config = dict(
    hidden_size=448,
    num_key_value_heads=5,
    vocab_size=2486,
    hidden_act='tanh_gelu',
    norm='layernorm',
    qk_norm=False,
    attn_scale=0.125,
    bias='all',
    init='uniform',
    init_std_down=0.0,
    optimizer='muon_variant',
    max_grad_norm=0.5,
    decay_shape='linear',
    final_lr_fraction=0.0,
    doc_mask=True,
)
Each number is 50 + 10 x the weight over its row's rms, rounded and kept within 0 to 99. Layers, rows and columns count from 0. The size before them is the row's rms in percent of the matrix's.

# layer 10 attention value, 320x448, rms 0.175, rows 7-61, columns 64-127
091:49 64 47 40 59 48 54 69 37 60 45 49 46 37 49 65 62 60 63 51 50 45 45 52 50 53 57 42 55 48 57 40 61 32 36 50 32 62 51 45 55 54 43 53 40 29 50 41 47 40 49 40 53 45 49 44 49 54 54 54 61 55 23 48
093:50 48 57 37 37 57 49 57 53 28 46 40 57 32 56 74 45 32 24 47 45 45 75 35 65 37 50 33 56 62 54 71 51 59 53 45 45 56 48 33 53 55 41 51 58 60 35 48 54 44 55 45 61 42 57 61 54 55 73 56 49 41 52 50
086:52 66 39 66 33 22 51 67 46 44 52 48 59 54 60 61 57 51 51 64 42 42 37 58 42 43 44 57 31 53 61 51 67 42 34 36 41 54 31 46 36 41 49 48 40 42 59 45 65 53 50 47 41 26 55 60 47 49 61 44 44 58 49 54
090:59 69 40 69 53 54 56 66 29 37 60 45 37 52 31 62 52 42 54 43 38 38 25 40 33 61 41 40 47 55 51 52 37 61 44 53 51 55 52 64 41 37 37 68 42 31 59 44 46 55 43 46 54 37 42 46 59 43 71 52 46 49 53 60
087:58 48 36 70 50 37 36 54 53 65 23 42 47 53 61 50 48 69 54 51 51 25 64 53 56 50 45 37 50 57 43 56 60 48 64 40 57 38 40 53 40 58 45 46 46 47 35 44 57 54 61 45 58 42 40 49 54 53 57 56 57 56 42 56
090:51 40 54 55 45 28 64 61 35 46 30 70 55 66 62 47 56 42 74 67 53 57 67 30 58 32 67 61 66 28 53 60 67 38 43 57 49 59 35 36 68 34 46 28 67 69 27 44 52 61 46 44 57 47 43 68 47 55 37 31 48 54 41 58
093:38 35 40 34 60 66 47 33 72 51 47 62 58 48 46 46 46 55 56 48 38 51 67 36 56 42 38 51 48 44 37 51 45 61 45 41 43 41 58 41 36 60 47 51 49 44 61 62 57 45 38 42 72 71 33 73 35 55 38 52 44 46 66 35
086:45 47 48 37 49 38 56 48 45 48 45 62 45 57 53 56 42 47 49 51 50 63 43 49 70 44 78 54 46 36 64 34 69 55 64 64 60 36 46 51 51 44 38 38 55 54 33 47 60 62 59 64 46 38 37 63 53 55 68 36 33 61 53 37
093:52 40 36 26 48 58 58 49 51 43 61 43 44 54 61 31 52 52 60 41 48 67 51 68 53 38 34 61 58 45 60 30 51 51 71 56 50 45 25 26 51 53 55 47 61 36 55 57 62 49 60 69 40 55 62 36 39 51 45 51 71 54 38 43
084:61 51 61 65 48 47 26 53 53 51 57 62 48 64 52 49 56 47 59 46 37 38 56 60 42 47 53 67 58 38 32 54 74 52 57 41 47 55 43 31 57 46 58 47 52 58 41 53 43 58 53 48 56 60 69 70 49 42 72 51 53 48 63 27
087:67 65 60 61 37 44 45 42 42 57 36 58 58 53 48 60 59 49 56 49 66 53 50 66 59 46 71 39 48 80 64 49 56 64 46 56 60 60 50 58 60 46 40 70 53 43 50 64 66 35 38 52 46 42 57 57 52 60 65 42 50 58 45 62
090:53 51 58 52 52 48 53 63 61 51 53 57 31 53 44 46 49 38 25 50 34 42 75 35 39 61 58 33 40 29 63 61 49 68 41 46 45 46 37 36 51 50 45 46 55 54 38 49 50 46 57 62 51 33 62 54 44 50 57 59 39 53 37 53
093:47 64 47 46 63 54 55 48 60 40 41 60 49 67 43 60 52 35 50 54 46 43 70 36 36 46 45 54 60 29 38 55 56 30 50 42 52 44 66 52 48 48 46 36 44 73 40 74 51 60 53 44 63 48 43 52 38 44 49 51 49 47 41 36
088:30 63 42 47 42 44 54 46 52 52 66 53 40 46 36 39 50 46 54 44 38 38 44 79 48 50 44 42 44 54 56 34 45 46 50 61 58 47 43 41 54 48 47 62 63 53 48 50 31 32 55 43 41 44 70 59 38 47 52 60 54 38 62 51
089:46 52 42 52 46 53 55 50 60 68 39 50 53 41 46 57 61 56 59 35 57 59 25 56 56 65 39 35 42 52 59 31 34 36 60 51 62 53 43 48 49 57 57 45 62 60 50 49 51 41 59 68 58 42 50 53 38 52 24 50 55 45 55 47
088:51 56 28 43 30 35 65 45 49 55 55 46 56 56 42 36 57 53 58 58 64 55 37 51 49 42 50 64 40 58 66 44 58 43 42 58 56 42 34 39 52 44 57 44 52 32 37 57 39 65 52 52 51 54 32 42 54 58 50 38 58 51 58 42
087:35 59 43 51 50 51 48 62 62 49 49 49 39 58 36 73 58 57 53 48 54 44 50 44 41 47 45 68 49 33 45 33 53 52 51 52 60 42 45 39 51 44 54 36 67 39 39 43 53 50 67 54 59 51 37 48 40 39 48 58 66 52 28 48
084:62 54 45 55 45 42 42 47 45 53 36 49 39 39 45 57 49 38 61 40 50 62 64 48 46 60 65 40 67 59 42 46 61 46 40 56 61 29 47 44 66 44 59 39 60 73 37 56 51 45 51 62 65 36 40 56 51 59 42 59 44 47 48 44
087:49 43 52 39 48 50 41 60 56 52 57 72 45 53 54 47 63 56 57 73 56 55 65 50 53 46 65 63 42 41 43 76 59 44 46 47 41 51 36 43 39 59 49 37 42 36 51 75 65 69 44 50 51 62 47 63 42 48 54 34 43 61 44 46
094:60 52 39 35 57 53 26 53 35 51 63 24 56 29 46 43 60 43 56 52 56 59 48 74 28 46 43 49 41 62 37 53 60 57 48 41 33 47 51 52 50 37 54 55 68 33 67 49 49 48 33 56 47 49 67 73 57 48 56 48 47 57 60 43
086:51 66 34 62 61 34 46 50 43 31 56 47 52 39 49 62 64 28 49 41 53 46 52 39 51 69 65 63 48 69 41 46 41 35 34 53 62 47 50 56 48 59 55 49 38 48 52 53 57 43 48 35 44 47 54 54 69 66 64 45 44 43 67 26
082:55 60 63 53 51 61 49 51 33 60 36 55 70 47 60 48 53 57 60 53 60 43 40 46 50 59 58 50 35 48 57 61 50 50 66 46 52 56 70 68 69 51 57 21 47 64 39 55 53 57 51 58 36 55 41 55 41 40 46 58 52 37 48 49
091:58 55 50 52 53 45 44 55 55 62 38 52 47 53 43 50 71 44 53 41 51 40 54 41 54 54 45 38 40 44 55 60 54 42 62 32 49 40 31 57 49 49 40 51 44 55 46 43 40 31 56 52 43 55 70 67 54 35 46 65 48 60 49 68
095:36 46 43 40 40 72 38 39 37 63 39 53 46 57 63 53 37 75 51 51 48 42 58 61 47 38 55 61 57 51 53 55 47 57 49 62 46 44 57 46 47 37 48 46 43 28 35 62 59 55 45 45 46 47 49 67 56 39 47 42 67 69 48 46
090:62 61 59 43 58 45 48 54 59 54 60 43 48 54 45 38 48 38 46 41 50 47 55 41 39 56 46 57 44 51 55 57 40 53 40 63 61 41 47 53 54 31 64 34 57 64 40 70 38 39 56 54 56 32 60 38 46 48 42 44 67 34 69 38
090:56 58 47 45 51 43 48 61 48 43 51 51 45 77 23 47 34 56 41 32 50 51 11 46 42 50 40 56 30 51 61 41 47 58 51 37 24 35 45 61 47 48 63 52 57 46 44 47 39 60 40 44 52 71 51 35 43 69 37 45 63 52 38 51
092:54 50 44 52 54 36 41 47 61 49 47 60 53 52 59 54 59 65 51 49 63 29 64 23 36 54 28 56 56 46 58 44 63 35 47 25 52 29 70 57 44 58 51 52 47 49 60 61 42 43 49 32 48 48 48 47 63 55 47 47 50 34 46 48
089:71 82 44 41 45 49 42 56 56 47 48 32 59 49 53 42 43 54 52 51 37 35 48 57 45 64 40 40 52 58 37 55 62 45 45 35 62 44 51 45 43 53 53 41 52 56 55 44 41 51 46 54 59 47 42 56 53 59 36 58 40 48 66 65
088:54 63 50 41 49 58 49 41 58 65 54 53 29 34 41 51 56 40 45 52 44 50 34 41 42 56 51 46 40 45 57 52 48 60 55 49 46 43 35 68 78 56 61 63 57 53 35 46 51 44 52 52 35 45 53 34 46 46 58 69 52 47 36 44
086:61 41 46 53 62 53 60 49 47 36 63 43 52 31 54 50 42 56 35 48 40 56 38 65 36 46 51 41 52 47 69 51 61 49 62 43 47 60 46 52 42 51 68 53 63 46 41 55 45 50 49 70 65 61 54 53 65 43 48 52 56 67 52 60
088:41 66 50 43 51 56 41 64 47 41 65 55 51 49 47 57 48 57 51 48 56 50 57 81 63 49 62 46 46 66 42 49 39 62 44 56 37 54 55 57 50 39 63 62 35 30 74 29 53 56 52 60 50 60 60 40 42 53 37 59 63 55 53 65
091:52 37 53 42 43 65 45 50 42 32 61 55 54 51 34 48 52 43 52 41 72 63 48 67 50 52 62 49 54 64 44 57 55 54 47 60 47 56 44 41 52 49 54 57 35 28 60 44 46 44 53 57 57 63 41 49 55 46 42 40 60 35 61 47
098:48 38 40 58 50 32 54 42 49 55 38 42 60 65 56 37 37 38 68 46 45 42 70 34 46 64 55 54 51 52 45 42 50 51 45 59 55 53 48 55 54 52 53 35 47 60 44 62 67 67 63 36 53 47 58 56 54 62 45 54 47 41 57 49
092:36 54 34 50 35 63 53 36 43 38 48 41 41 56 64 53 70 61 35 59 53 48 57 29 45 51 54 58 58 57 53 40 54 56 43 43 41 66 57 47 56 55 47 57 36 44 39 54 55 49 53 40 43 38 65 35 40 63 49 55 51 49 60 50
090:54 64 44 55 39 36 43 46 51 55 38 41 58 50 52 67 42 49 64 38 66 49 42 63 55 64 63 56 50 45 56 41 58 54 44 45 55 50 64 37 49 55 52 53 41 36 66 60 34 54 37 39 41 52 46 50 54 44 63 41 67 59 42 48
090:69 65 49 43 50 54 49 56 38 61 80 38 52 61 51 54 70 69 64 27 39 35 52 38 57 50 48 34 48 25 40 41 41 42 58 45 51 36 43 50 49 43 57 63 56 63 40 52 55 61 58 43 43 64 67 46 48 57 63 57 46 41 47 43
085:57 37 48 39 52 56 67 48 53 55 54 56 52 22 30 43 63 65 48 52 44 53 55 54 65 76 45 54 62 48 44 56 52 41 45 45 51 51 56 37 51 61 59 52 46 36 66 47 26 38 45 54 41 47 51 59 62 35 65 68 45 50 74 57
091:51 62 41 51 48 60 46 47 31 27 62 46 52 56 50 40 57 52 37 49 49 58 36 58 55 47 35 52 44 50 58 47 40 44 54 66 55 57 49 42 28 50 62 49 39 45 55 43 70 41 61 48 46 56 37 34 51 56 53 54 36 57 61 54
086:41 39 49 54 69 54 56 45 18 33 50 42 41 43 51 44 49 58 48 47 43 39 52 48 33 58 70 48 56 54 53 57 45 46 49 71 64 44 53 43 51 44 58 56 63 68 31 59 48 42 38 54 67 55 58 68 45 56 50 63 48 57 37 46
102:66 49 48 54 56 38 59 64 42 67 58 34 54 62 50 50 62 55 64 57 49 53 40 74 55 46 41 47 42 67 48 52 46 38 56 42 40 49 53 53 42 52 71 65 41 42 47 35 59 36 52 50 49 56 55 54 55 51 49 36 60 47 54 45
091:56 45 55 41 53 35 42 50 40 59 52 70 47 60 28 49 43 49 56 48 65 60 27 56 44 50 32 50 33 54 58 47 24 43 56 21 50 41 48 41 42 49 61 57 46 45 69 43 43 47 51 55 39 39 31 41 42 52 39 58 53 53 54 64
086:51 40 52 50 66 48 71 57 18 43 50 47 58 33 66 49 40 35 51 32 38 36 71 49 45 56 62 59 54 55 71 63 51 47 50 55 65 47 52 65 51 46 50 50 61 65 71 53 52 62 51 48 63 50 56 37 50 61 62 59 38 35 54 41
107:45 49 65 22 41 46 46 63 49 53 51 54 42 65 39 47 58 70 48 43 43 57 29 82 54 42 56 53 50 64 38 47 50 38 53 58 38 48 51 38 54 49 54 63 47 36 53 24 60 38 31 62 48 50 24 46 43 53 46 37 61 52 47 64
093:51 44 60 67 54 55 48 59 44 49 46 56 48 72 47 40 49 47 41 57 49 69 52 24 44 52 58 53 49 51 46 59 50 41 42 49 48 38 62 53 58 54 50 53 45 61 53 46 37 59 59 51 46 53 60 53 52 43 20 43 39 51 34 54
086:45 40 44 61 41 46 55 55 34 39 52 37 49 48 49 47 45 73 47 52 58 46 32 54 29 45 59 46 61 48 62 59 61 65 51 57 49 47 36 58 71 46 51 41 52 52 49 65 58 32 44 46 56 41 62 46 56 61 63 67 53 51 38 47
092:66 27 62 51 43 54 46 40 37 41 35 43 46 33 55 73 34 38 41 54 51 42 74 45 46 55 63 46 46 43 40 49 48 21 41 34 47 46 61 51 59 55 37 41 48 64 56 37 49 56 56 69 76 53 53 51 35 42 50 45 28 44 57 49
096:75 53 49 47 58 57 46 55 46 55 60 43 48 52 47 39 64 62 49 36 56 59 22 57 56 58 38 45 42 69 48 46 36 50 57 59 46 46 48 61 58 41 49 78 30 36 70 60 51 55 54 43 60 57 56 43 50 49 53 60 42 42 69 51
088:46 59 66 64 52 57 41 62 48 49 42 37 40 49 52 50 44 73 55 54 39 45 34 40 44 33 58 61 63 51 48 68 54 57 50 54 56 50 46 46 56 54 34 36 53 47 44 42 41 55 50 50 53 47 54 30 46 52 37 60 54 69 60 52
084:41 61 57 45 32 68 41 76 49 37 64 30 40 55 46 68 51 34 39 55 45 55 65 61 48 47 46 46 65 50 43 65 42 44 59 61 45 51 57 63 52 72 50 66 41 24 43 52 60 48 55 58 65 55 43 67 30 37 47 43 58 49 42 32
087:35 45 57 44 46 60 45 51 80 47 50 58 35 58 51 61 43 53 52 55 61 47 56 54 57 56 71 61 53 36 48 57 54 49 62 41 45 41 46 49 47 59 41 47 40 29 41 54 48 50 33 59 58 48 55 65 52 53 56 38 58 48 56 39
092:62 30 48 53 50 58 61 45 54 37 43 53 49 38 53 57 38 27 51 29 48 51 70 35 54 52 53 61 46 38 41 43 60 48 52 44 42 23 37 48 55 37 31 44 49 82 37 54 52 55 68 40 51 55 61 38 37 50 52 54 40 30 59 38
087:52 44 50 44 45 59 51 69 58 45 51 42 45 41 27 65 51 37 31 65 50 47 43 70 55 51 44 46 35 63 53 41 52 46 48 37 46 64 61 67 35 52 29 43 45 50 59 56 48 33 37 52 55 52 47 42 53 56 57 49 53 63 58 22
089:54 56 51 42 47 52 43 52 55 50 47 59 39 52 45 51 71 67 34 50 48 46 36 31 46 57 43 44 51 42 46 33 47 30 63 26 51 37 37 43 72 74 43 63 63 57 58 54 52 51 47 49 34 43 44 72 43 48 30 48 59 44 65 60
086:54 48 60 45 36 45 38 50 60 52 44 51 64 50 37 46 59 45 60 38 55 79 59 75 47 46 51 45 50 63 63 30 66 67 57 40 55 42 62 57 42 47 53 43 47 43 56 58 39 49 56 52 55 51 48 46 46 36 58 53 52 54 42 59
090:34 47 60 47 47 50 45 41 60 65 62 76 40 46 54 53 37 66 65 60 46 52 35 47 46 47 45 51 59 39 56 43 62 62 41 40 61 63 37 56 57 33 50 50 51 39 58 55 58 47 42 46 35 39 52 49 53 59 54 54 49 61 39 50
# layer 10 attention output (transposed), 320x448, rms 0.179, rows 7-60, columns 64-127
091:55 44 37 56 37 65 48 34 61 37 59 42 57 49 62 44 46 39 45 50 48 47 41 42 69 57 61 46 47 45 43 52 36 57 26 63 64 40 50 60 47 56 62 50 39 60 57 48 41 34 61 51 55 70 50 59 46 39 56 50 50 56 64 58
090:43 55 39 44 54 38 70 53 47 54 48 61 43 64 70 46 71 66 51 42 42 41 36 57 46 56 47 69 44 54 57 48 42 57 57 46 55 35 44 68 33 23 50 66 60 44 65 59 47 63 46 40 52 57 43 43 55 55 49 44 54 64 52 45
082:60 33 63 50 49 47 63 33 35 51 45 44 52 53 48 33 55 71 54 49 55 58 54 43 63 58 51 66 38 52 51 53 39 63 63 51 44 53 60 52 48 62 43 69 63 61 44 54 43 40 39 42 44 61 53 48 46 53 41 39 51 43 56 40
087:46 56 55 32 54 52 58 43 63 45 50 31 59 59 49 46 52 31 51 53 57 66 51 52 33 66 47 50 56 49 50 43 66 63 52 46 79 35 36 35 39 54 49 54 40 68 43 39 57 42 45 51 38 66 68 51 57 58 33 51 51 35 36 52
081:38 46 59 53 41 64 51 52 56 42 54 61 56 50 55 44 35 57 38 46 43 61 65 48 53 50 51 46 42 35 35 71 52 36 48 70 63 38 58 52 49 47 65 47 38 61 58 55 48 61 53 49 42 30 64 62 57 54 57 37 37 52 43 47
086:45 57 56 46 52 46 44 40 45 35 60 54 52 55 58 59 37 58 40 50 44 59 42 50 49 53 55 51 35 62 58 40 35 60 49 43 45 53 62 78 25 60 47 52 57 56 59 53 45 60 37 61 46 49 43 46 70 66 68 54 39 43 56 48
085:61 49 46 57 37 41 55 57 35 48 49 41 53 49 54 47 49 37 57 56 57 44 48 45 56 62 66 48 45 57 67 34 55 46 52 50 42 69 46 54 56 50 55 47 42 50 35 55 51 63 54 52 38 54 58 50 62 75 46 45 41 56 42 41
081:59 49 59 54 54 53 47 61 68 36 58 47 52 49 51 36 59 54 55 43 54 17 54 70 57 51 48 62 49 45 53 54 48 52 45 60 51 38 44 58 34 35 35 49 51 59 50 58 56 49 54 41 35 53 43 57 41 74 47 68 54 57 69 43
090:53 76 44 42 45 50 43 51 44 65 35 59 61 72 30 60 61 60 39 65 64 50 42 40 45 49 49 60 43 49 50 48 36 59 50 48 46 49 66 58 37 55 38 51 55 42 45 39 38 48 50 49 59 19 31 49 45 42 53 33 43 14 60 51
083:35 34 54 53 68 41 54 50 41 32 57 54 47 62 40 70 46 55 50 44 47 57 42 74 55 64 56 33 42 36 62 42 38 31 46 53 47 55 29 64 52 50 44 41 50 57 63 50 44 56 46 55 46 44 49 33 62 54 39 48 60 40 50 53
080:39 54 40 30 50 41 77 68 59 64 74 41 33 60 34 39 61 44 47 44 46 36 54 43 48 45 54 50 47 46 47 47 59 30 63 28 50 46 59 47 34 40 41 43 42 52 43 48 41 57 43 58 40 51 41 45 43 35 44 47 52 50 52 46
084:38 62 38 37 63 47 45 49 58 43 69 50 66 55 66 52 55 51 49 52 43 43 49 61 38 54 40 62 63 50 64 55 66 32 37 59 49 57 56 67 29 34 62 57 55 50 45 55 28 48 44 44 49 77 48 68 54 59 34 53 44 56 54 50
088:46 47 39 65 48 43 44 43 29 48 45 58 65 43 68 45 47 43 45 61 59 44 53 53 56 47 51 57 56 62 56 26 56 52 52 34 45 36 49 51 34 54 57 46 55 47 44 41 51 61 51 50 46 59 44 49 65 57 61 54 52 48 71 56
081:50 44 46 66 42 48 51 54 55 51 59 54 48 48 48 36 57 47 38 66 45 46 47 46 56 68 61 54 42 52 51 63 59 56 45 37 57 44 45 53 70 75 56 48 46 53 51 55 60 51 46 49 51 42 28 44 48 62 49 33 66 42 44 30
086:57 65 58 49 56 47 42 57 62 44 50 42 53 64 45 43 43 66 53 67 43 50 45 35 42 25 63 57 51 51 32 53 42 59 56 55 51 49 71 55 42 52 31 41 48 49 55 46 50 58 38 45 34 46 62 42 45 56 49 68 49 59 38 46
084:57 50 55 67 63 50 28 58 52 52 40 53 35 58 47 57 61 54 48 53 42 54 46 51 69 53 55 47 35 43 40 62 37 67 57 43 55 53 52 59 38 55 42 40 41 52 43 48 58 45 34 34 54 44 59 56 68 59 58 48 33 42 47 39
081:59 42 44 45 55 56 45 39 35 52 21 59 53 62 41 47 52 51 61 58 42 41 47 51 69 54 49 54 47 42 46 67 50 24 67 45 55 43 58 52 75 50 51 33 52 49 44 59 57 49 51 35 50 35 59 59 51 64 42 38 32 76 54 48
077:39 47 40 45 50 50 58 34 59 61 72 63 55 46 49 56 49 53 48 62 41 57 46 53 41 42 42 71 54 40 45 55 42 52 54 47 48 55 42 57 63 59 39 45 45 41 46 58 43 46 57 45 35 68 56 68 51 68 57 44 43 64 51 45
083:58 58 46 48 52 48 63 46 61 36 61 51 40 57 49 35 52 46 38 42 35 52 51 54 49 54 48 52 55 60 55 43 58 64 45 54 34 43 44 65 48 47 46 53 69 30 34 40 64 56 49 46 59 49 31 52 59 46 39 51 66 59 53 35
085:56 52 46 56 33 44 53 49 42 68 60 48 27 54 52 57 45 61 39 55 51 53 45 64 57 46 55 59 66 40 58 46 46 49 35 54 72 41 45 49 42 47 41 59 37 59 56 47 39 51 55 43 31 47 66 41 44 56 43 32 59 30 29 56
088:42 31 58 50 45 64 59 52 52 61 52 49 54 47 52 40 24 63 49 52 54 65 52 65 48 41 35 41 41 61 65 32 62 53 34 43 42 52 55 39 49 41 48 54 53 37 31 59 58 38 54 44 63 61 65 43 56 49 41 55 45 69 45 57
080:51 30 43 56 45 48 49 56 73 48 62 37 47 43 62 59 51 52 51 50 46 62 67 39 57 45 52 46 79 54 48 45 35 42 57 49 35 68 38 44 48 62 69 84 53 45 61 43 59 40 50 44 46 40 51 61 40 45 48 33 57 64 48 42
088:55 55 53 50 40 57 48 64 46 39 42 71 53 54 43 64 36 71 51 61 55 59 32 55 67 34 52 62 51 39 55 43 48 39 42 64 56 45 51 61 54 50 48 62 50 47 51 37 48 47 51 48 54 52 44 57 44 62 36 59 43 47 51 51
095:63 45 60 60 46 26 52 69 38 36 45 43 40 52 72 54 62 44 49 48 52 49 48 38 55 54 40 61 49 55 57 42 63 47 58 42 60 39 62 41 48 55 45 56 52 54 58 48 45 50 51 65 54 54 40 51 43 40 56 67 53 54 55 48
086:49 32 58 54 51 43 37 43 60 28 42 62 58 56 55 74 51 57 60 55 47 53 38 56 44 60 62 58 42 31 49 47 64 54 76 45 41 42 48 50 41 73 45 35 56 42 55 54 31 53 42 52 46 59 49 60 58 35 45 59 32 72 51 67
085:53 60 65 60 50 60 31 45 50 54 45 51 44 52 48 47 58 42 51 59 53 54 69 62 58 39 72 60 50 53 59 60 31 53 66 54 52 53 57 37 44 54 52 40 37 35 41 53 51 35 42 60 51 48 56 47 53 48 58 43 55 41 47 47
085:39 47 54 54 41 59 39 52 51 57 38 50 41 59 48 70 37 57 43 61 64 61 46 52 53 48 51 48 50 50 44 57 41 45 72 56 53 44 62 50 49 56 48 54 47 59 54 62 61 47 63 62 29 58 56 41 52 53 44 57 39 37 42 43
089:53 46 50 45 45 53 35 42 49 48 69 74 42 48 41 59 66 59 49 40 42 63 62 58 45 55 50 45 38 47 68 44 50 60 77 48 48 33 55 45 41 59 55 69 36 63 59 62 51 62 48 33 62 56 62 56 68 29 69 45 51 36 43 49
083:55 32 62 52 52 54 46 58 36 29 54 54 58 57 41 64 49 52 72 47 63 48 62 55 52 48 60 57 51 40 32 75 44 40 54 45 47 63 68 47 44 58 55 36 42 33 62 40 49 34 51 54 52 42 60 51 49 46 38 49 41 70 54 68
083:53 51 55 41 20 57 29 31 42 68 54 59 43 42 38 37 58 60 52 50 63 48 43 45 36 36 70 52 63 29 37 60 42 48 47 35 53 16 44 45 57 54 56 40 60 45 49 32 55 33 47 46 47 71 65 47 47 50 58 41 27 62 44 56
081:67 33 41 49 46 37 47 31 34 52 50 50 37 29 51 46 53 44 43 48 50 41 46 41 42 61 32 27 45 45 57 49 64 54 48 42 65 66 60 40 67 52 46 54 60 47 42 49 57 44 54 58 54 32 68 80 41 34 68 48 57 54 52 42
084:55 55 57 67 69 46 35 55 54 58 50 62 52 28 50 50 47 58 47 52 33 51 45 45 60 51 53 29 47 37 55 55 58 38 59 56 46 65 56 33 56 43 44 51 53 51 42 32 27 35 54 48 43 43 45 36 56 35 58 51 40 50 44 45
093:65 44 51 43 65 68 60 56 56 31 59 58 48 29 54 59 63 49 44 55 54 57 54 52 44 48 60 48 44 60 30 62 50 58 47 48 36 60 57 42 47 53 56 68 47 54 58 63 54 50 44 65 48 34 40 52 48 47 60 46 44 48 35 56
087:52 37 46 46 35 48 48 71 43 60 61 47 60 42 69 38 50 35 67 46 32 43 40 63 27 51 50 48 34 35 59 62 49 43 52 48 50 42 40 42 50 51 67 51 46 54 63 43 30 43 44 48 63 54 38 68 64 33 49 40 30 28 58 46
085:37 47 36 28 49 45 49 57 58 50 56 71 41 44 64 36 57 70 39 40 37 58 84 55 46 52 51 48 42 62 38 61 49 56 57 46 35 46 41 76 55 36 39 54 47 64 44 49 48 59 60 52 61 23 48 51 41 51 47 35 49 58 53 47
085:43 49 43 60 67 65 18 58 63 37 41 49 52 45 60 37 39 65 57 51 51 51 52 54 29 53 67 57 46 53 52 68 42 42 45 53 41 28 37 58 69 60 43 45 44 33 54 35 63 37 50 48 56 46 44 69 50 51 45 55 53 51 65 30
082:37 60 42 56 50 45 46 39 43 63 56 38 46 48 43 64 60 32 40 33 72 45 46 53 45 47 44 64 47 50 68 36 53 55 44 65 48 54 47 50 67 57 56 41 45 53 57 46 59 42 50 57 37 67 50 65 49 44 49 30 58 33 51 54
086:42 36 64 52 41 50 42 54 70 61 56 45 50 46 45 40 48 60 49 42 42 49 51 52 33 56 35 51 55 53 51 45 53 53 55 44 48 59 44 44 57 58 51 45 58 49 36 55 54 63 51 43 76 34 52 66 44 58 53 38 53 57 53 41
086:39 50 54 51 48 60 46 58 58 43 45 59 63 52 66 37 44 30 60 52 59 42 41 49 57 38 53 50 31 57 49 38 73 41 40 44 63 51 32 49 47 52 49 42 60 52 60 42 54 65 60 57 36 48 38 56 71 72 61 47 36 43 47 38
092:52 54 53 51 35 52 27 39 64 46 50 54 59 36 54 64 44 54 45 36 52 54 45 45 41 55 40 54 45 35 56 50 59 49 46 63 63 50 59 44 57 51 40 32 46 49 43 56 57 39 59 65 49 26 52 30 50 49 38 45 49 42 50 51
085:41 66 58 52 38 43 37 52 46 66 45 46 45 44 60 48 60 65 67 65 34 46 54 54 54 48 49 67 63 61 46 46 44 52 72 65 52 59 53 53 39 52 27 61 50 54 53 47 43 45 51 49 56 34 47 45 49 51 54 54 60 46 45 27
084:44 43 54 42 44 52 59 43 58 55 50 49 37 59 42 52 57 45 54 62 59 54 51 64 25 45 32 30 48 57 45 47 51 53 44 55 39 47 48 49 44 59 46 42 55 45 42 50 46 60 57 63 34 58 56 60 58 42 49 51 55 39 41 35
092:49 56 66 57 44 55 53 37 38 64 42 53 57 29 35 32 47 44 42 69 45 43 48 42 47 53 43 45 73 40 44 28 53 51 40 60 48 55 50 73 53 53 51 47 48 60 25 47 66 50 59 47 55 71 61 47 42 63 49 31 41 59 50 33
089:34 57 47 66 61 45 43 50 53 50 49 70 52 42 43 50 42 40 73 53 56 32 52 70 44 46 36 45 36 53 50 47 66 40 54 59 48 76 55 48 47 49 62 37 61 46 64 62 42 48 46 51 51 51 68 47 49 53 87 50 57 36 47 61
083:36 42 41 48 57 55 43 43 43 45 53 42 74 34 35 55 75 53 56 52 39 67 48 39 73 50 60 54 44 46 53 49 42 46 29 38 47 44 50 42 59 49 39 45 43 52 64 39 43 51 48 63 49 52 43 48 19 48 38 42 49 52 51 59
089:44 59 34 44 64 48 61 70 59 60 60 49 54 50 37 52 44 45 69 39 45 46 44 55 48 45 42 62 78 67 60 40 69 62 57 51 49 45 45 54 45 48 48 68 53 59 55 58 43 64 56 58 39 62 45 62 50 54 62 73 35 43 54 47
086:61 47 47 47 50 43 49 35 55 44 47 54 66 52 47 39 33 61 43 44 44 48 56 53 38 49 43 37 50 24 49 51 43 41 47 67 58 59 56 46 37 85 51 45 65 61 37 42 59 47 41 36 38 32 63 54 56 57 49 47 53 51 41 59
085:66 56 55 46 51 48 45 54 68 51 63 50 62 59 63 56 64 35 45 38 55 59 47 47 55 38 51 54 46 53 55 52 37 25 42 43 52 43 47 58 52 44 69 59 50 60 41 42 46 52 55 38 51 46 49 52 43 61 53 48 67 47 50 49
084:60 42 47 51 60 55 57 44 49 70 45 60 44 40 42 40 47 60 52 36 52 45 57 68 61 34 33 34 69 34 51 55 56 44 54 48 52 49 55 46 47 50 48 46 64 47 48 38 48 56 63 44 44 39 56 31 72 53 43 57 52 34 54 63
088:63 64 63 37 50 67 65 46 31 35 57 55 52 53 55 58 55 55 64 54 39 49 46 41 62 49 31 50 46 52 56 61 52 37 29 36 55 56 50 46 56 30 60 51 53 44 56 45 49 62 51 43 65 57 45 55 51 65 46 43 41 71 50 55
087:35 52 49 37 49 54 57 56 49 73 42 54 45 73 49 47 66 66 64 68 51 38 46 62 43 44 47 51 62 57 54 53 56 54 50 47 40 58 46 56 52 47 51 49 60 53 45 46 42 41 47 50 53 31 48 61 56 38 58 49 34 36 46 53
089:36 60 53 46 55 38 60 38 35 38 33 27 59 61 46 45 46 48 60 38 45 45 44 20 59 54 52 48 69 61 48 48 61 48 61 61 46 44 58 37 63 64 58 52 62 35 27 57 56 47 51 57 22 57 59 42 56 51 47 57 64 34 45 55
084:50 68 34 50 48 52 45 48 39 70 62 51 60 55 47 53 39 30 68 55 50 49 38 46 47 35 57 46 46 43 47 49 50 52 43 63 57 48 48 49 52 43 65 56 47 42 52 43 59 45 56 47 35 48 59 42 52 37 56 41 58 44 43 49
082:74 45 57 53 60 54 48 48 53 42 51 45 44 53 40 57 51 55 37 46 54 31 49 35 48 25 57 39 57 59 60 61 35 28 51 52 65 62 58 37 50 66 58 64 50 34 50 65 66 34 46 51 37 45 33 57 46 44 62 58 68 48 53 70